{"num_key_value_heads": 8, "lr_head": 0.00541, "schedule": "wsd", "max_steps": 4992}
Each number is 500 + 25 x the weight over its row's rms, rounded and kept within 0 to 999. Layers, rows and columns count from 0. Numbers have three digits each. The size before them is the row's rms in percent of the matrix's.

# down: layer 2 MLP down (transposed), 3072x768, rms 0.0174, rows 1977-1990, columns 384-479
# up: layer 2 MLP up, 3072x768, rms 0.0362, rows 1978-1991, columns 384-479
down1977 103:493485510530525542510529495498500497478506498522496460453505463509506512518511485472506502553523488495521482491459518485514468478505525508504491508530517479526526497495541523479488490514526493541490504503500487511529471507465523512505524490508481498507463530550536504528505506509531481492
up1978 110:521489479520483486467516458508467517492474499463535504552492535490495471445532489531535521480493473496471521479538522535524507495528526472488514427482474470522434485532539519505486479475484505485450513468494540478557539509441498478513489484521518516477495523555506557514472508485475506448
down1978 112:488495475451514487519484511472508503495496533474520497473493529452533508502525497444472487529481482521471496514506481539511488524503525477545514507475540518505470519496485513515490496486519504463506523507472479491538498494475442514502497513514459477499503464465502527491470533514556480469
up1979 109:513539472485488483498484501475485501581483541486512495486509483520488493499526486548554468513505498471524526489550497517527478442513486522512516453518496499473475507522534507539494517475480521447505505494536480482502527517506527478475482503497447496470486461493521547470525467500462547423
down1979 117:543463476520483481486493504459544525524386508520538454521540497497508482458456502524544532501469489510509532546495503572508533512491537455522549446495470475527498544521539498466500471551514485500489520490506518519518531517550567498482504484507503453519508514507517570524505477466495519491
up1980 102:520472507440480538507492490516491475522486474475526524519487515530484518443513512522485516542468487426519499480508489491457513493460519450498501484516517521501491470504474508508488509494509491463502513478503482513477507563473526539491468516488470503475502532465485516505496502488523524488
down1980 109:501476536500478514535499478479461488495537501471530476515460503481483496533502516483506515499472464503485513522463468492537496555490490497481495490517532513491495513508507507543486529486527526493515494460515509490512536521457515524549525533483532517467489508513494475500500491514510478512
up1981 105:500452557501462508497477484501490520478493518531541507536506534529516487476501482497490529481485506501500518464542491497529507496509500499484464489502508493519454528480505511490464495471491475474475501482561539500516506517531526505471526503491469500496536519505517503537490533493473480474
down1981 100:487479494517525505526465483575529434469430494499464478472514460492470462493515490491515479541491490470572463452485483494547491546549551513494512486490504529511505481498494543520470496492495488517558505497498481470508463503507526481511499532525455500503535475514529477516445494544487499480
up1982 105:526517491478481465461517490502513510517488429485521539482501487512470505491507512502555494467497453495457471487535510462497516505492528499495500487432508492551457476471506512491505490469483502473511512483477503512485517496451508498525551456501498450475477512498503531552507451498515495481
down1982 114:477498518526515492515474540480513460465454527582521518504501459495535503503506529467519474532503472497495503533518546525503498475486537499520531532495504473475479483529513474513508506489528519578510478513500520475524501474500515460509494526495511484519451493516477483512524460487541528499
up1983 103:500516507485473453515517506495499506523507520480555476499483486469522527518499544545491512478483519504484516512544532547496535503511481491504551503472467510494511489476480529519474517476468491505509515504518495498486508477470538509505476491471478489494483502507521553486520519440566540474
down1983 098:493505495542529509493489520547501484470546466467505492494491528503463499501536485504470514490540516515458509487512533511483469498518455496487513520475520522479505498497473510444460477505463481492540479475521487525478523453500494472496551482471514498512496461496518561478482494545457520507
up1984 107:547485532512489508527536468523468493517479496508543492488505495504509518571531527524509505468449527500511495484508476479479469485504516545481518469493499511538490499522475537497491487441503508458489452505479523522549541473514529499476471512494507523470488530539494488565515497521509531487
down1984 113:490513472497482535466493469465517540497524510508494547481504512433507539481495477479449457489494517551485487501490484482525482460504515502502503469484495524503466507507481482522569530475489486495501483503519526489553477521453491486447515464490491491495481485514515542520507501511509477486
up1985 108:478506498518460501476487501527491493509519535457523540511521487492494477524459483508503462465519524461502506476507465465526510457490508552481543489476521479535501533511506505535535505483477486495503507511494511480562530485494538493476513537532465503489474474458506481487470503489456535484
down1985 100:503506468472489511502504454501477515501521543463524494528505507528515507516489464499508504521474494491558508530534499527470519473493501511463513490489481476514553499529514485478506494497468522496480518535508522472502472478525520474503536498526486462492522517488490512506478493495493467477
up1986 098:482458495490494516548459499468459549468498479508483488529530495508486519464484505497486500492474485485497456520505509523490501465498492468505533452481494504495515472521521506484508477477465515479481488488469528495474484497506483484483539508492498508475472460484547506554437516482490501482
down1986 099:516525486486528499495516453538489518517500500479509463496509506523530514512540495540468520459487490482458491478503506525488510539542511509498521520515502494511517497519496505501469472492486494530503499562501470490518521490482523522478474504521513507489498502484496488465495494474496531500
up1987 115:496501478523499481472507522499491540514542505541513458500500514485514486504521477556478527522511492501531468518517489519503517471539467520518483498567480482540492518494509485469490489512500525509460513493494489514505539496529509527518513492503512532498468491462526479535503534521503548464
down1987 108:527439496495450539506502510519460522497510471512511496531491441481497520514507519473457517520502491530495493517510538494506505507512450501484471513539514453520481520489495527504497495532498497541522523520533483479537508505479504550530534492522485524532509496482487519528423514490468496485
up1988 099:557537509518532456522453511508500508513508512477516469479500461475484488484467502524529478522431495477487476488538476474536516503469522498496505477512543494483517487485529502516524480427475486499534518494500501506525499501495510513545482503482477496484482466475527490475529482501481488495
down1988 101:486505525499499506511495498529523512480490512536465539445485546509494541507501486530520514487521516519506521505507486512543496486543512510499445481452465506478509522501456468506463517512509490479487492469475507544504479498493532464518477501509491557531463495509478518493435498474469522481
up1989 095:450551467514464489471519480483492491484449520512545516508534519484527485513518537522544490529529501502511463511468486524521463543570472492523469519492534520493504498513521505482488437537522469489491511500550545539499500496467497521523522462483514533490479522537523501523516471480518528468
down1989 085:484503518482467543563467493540500483523552496493489487502477509513460499530494503483499486476489501486506512515467531488553504493483443501491467493500557507487508519474509502476501493460503526502494496513509448499497538534535534518512475558523466541535463517537501487502490506483510495531
up1990 102:508519507507468501505508487532512521505443522478474486517454494535526546529534525512473502510535543486469463423493506522516508516516399536514501525543513529486512524494481490499509505478454427500459526511528524536545531521461467481485546529494476555458538473485530507522514504472486507499
down1990 102:553462497514477489488471516495539543489493494524531480467534480455501483479487510523481506510498503535506496492493479476505473485488487477518516475457486522504518456471463498534474517513521502500472470520511493505467502530472510491496463498442510489491534508527501474520515492515481496484
up1991 091:533509428489490490472517520473486483518507474460489486572464537466497493519512501488496450500520526512502502438512515474498525500461479490524507490498531480461520488500479509498516522514502501471512518511517481501495447496504562497492495467479501448487452474531525512472462528510506510549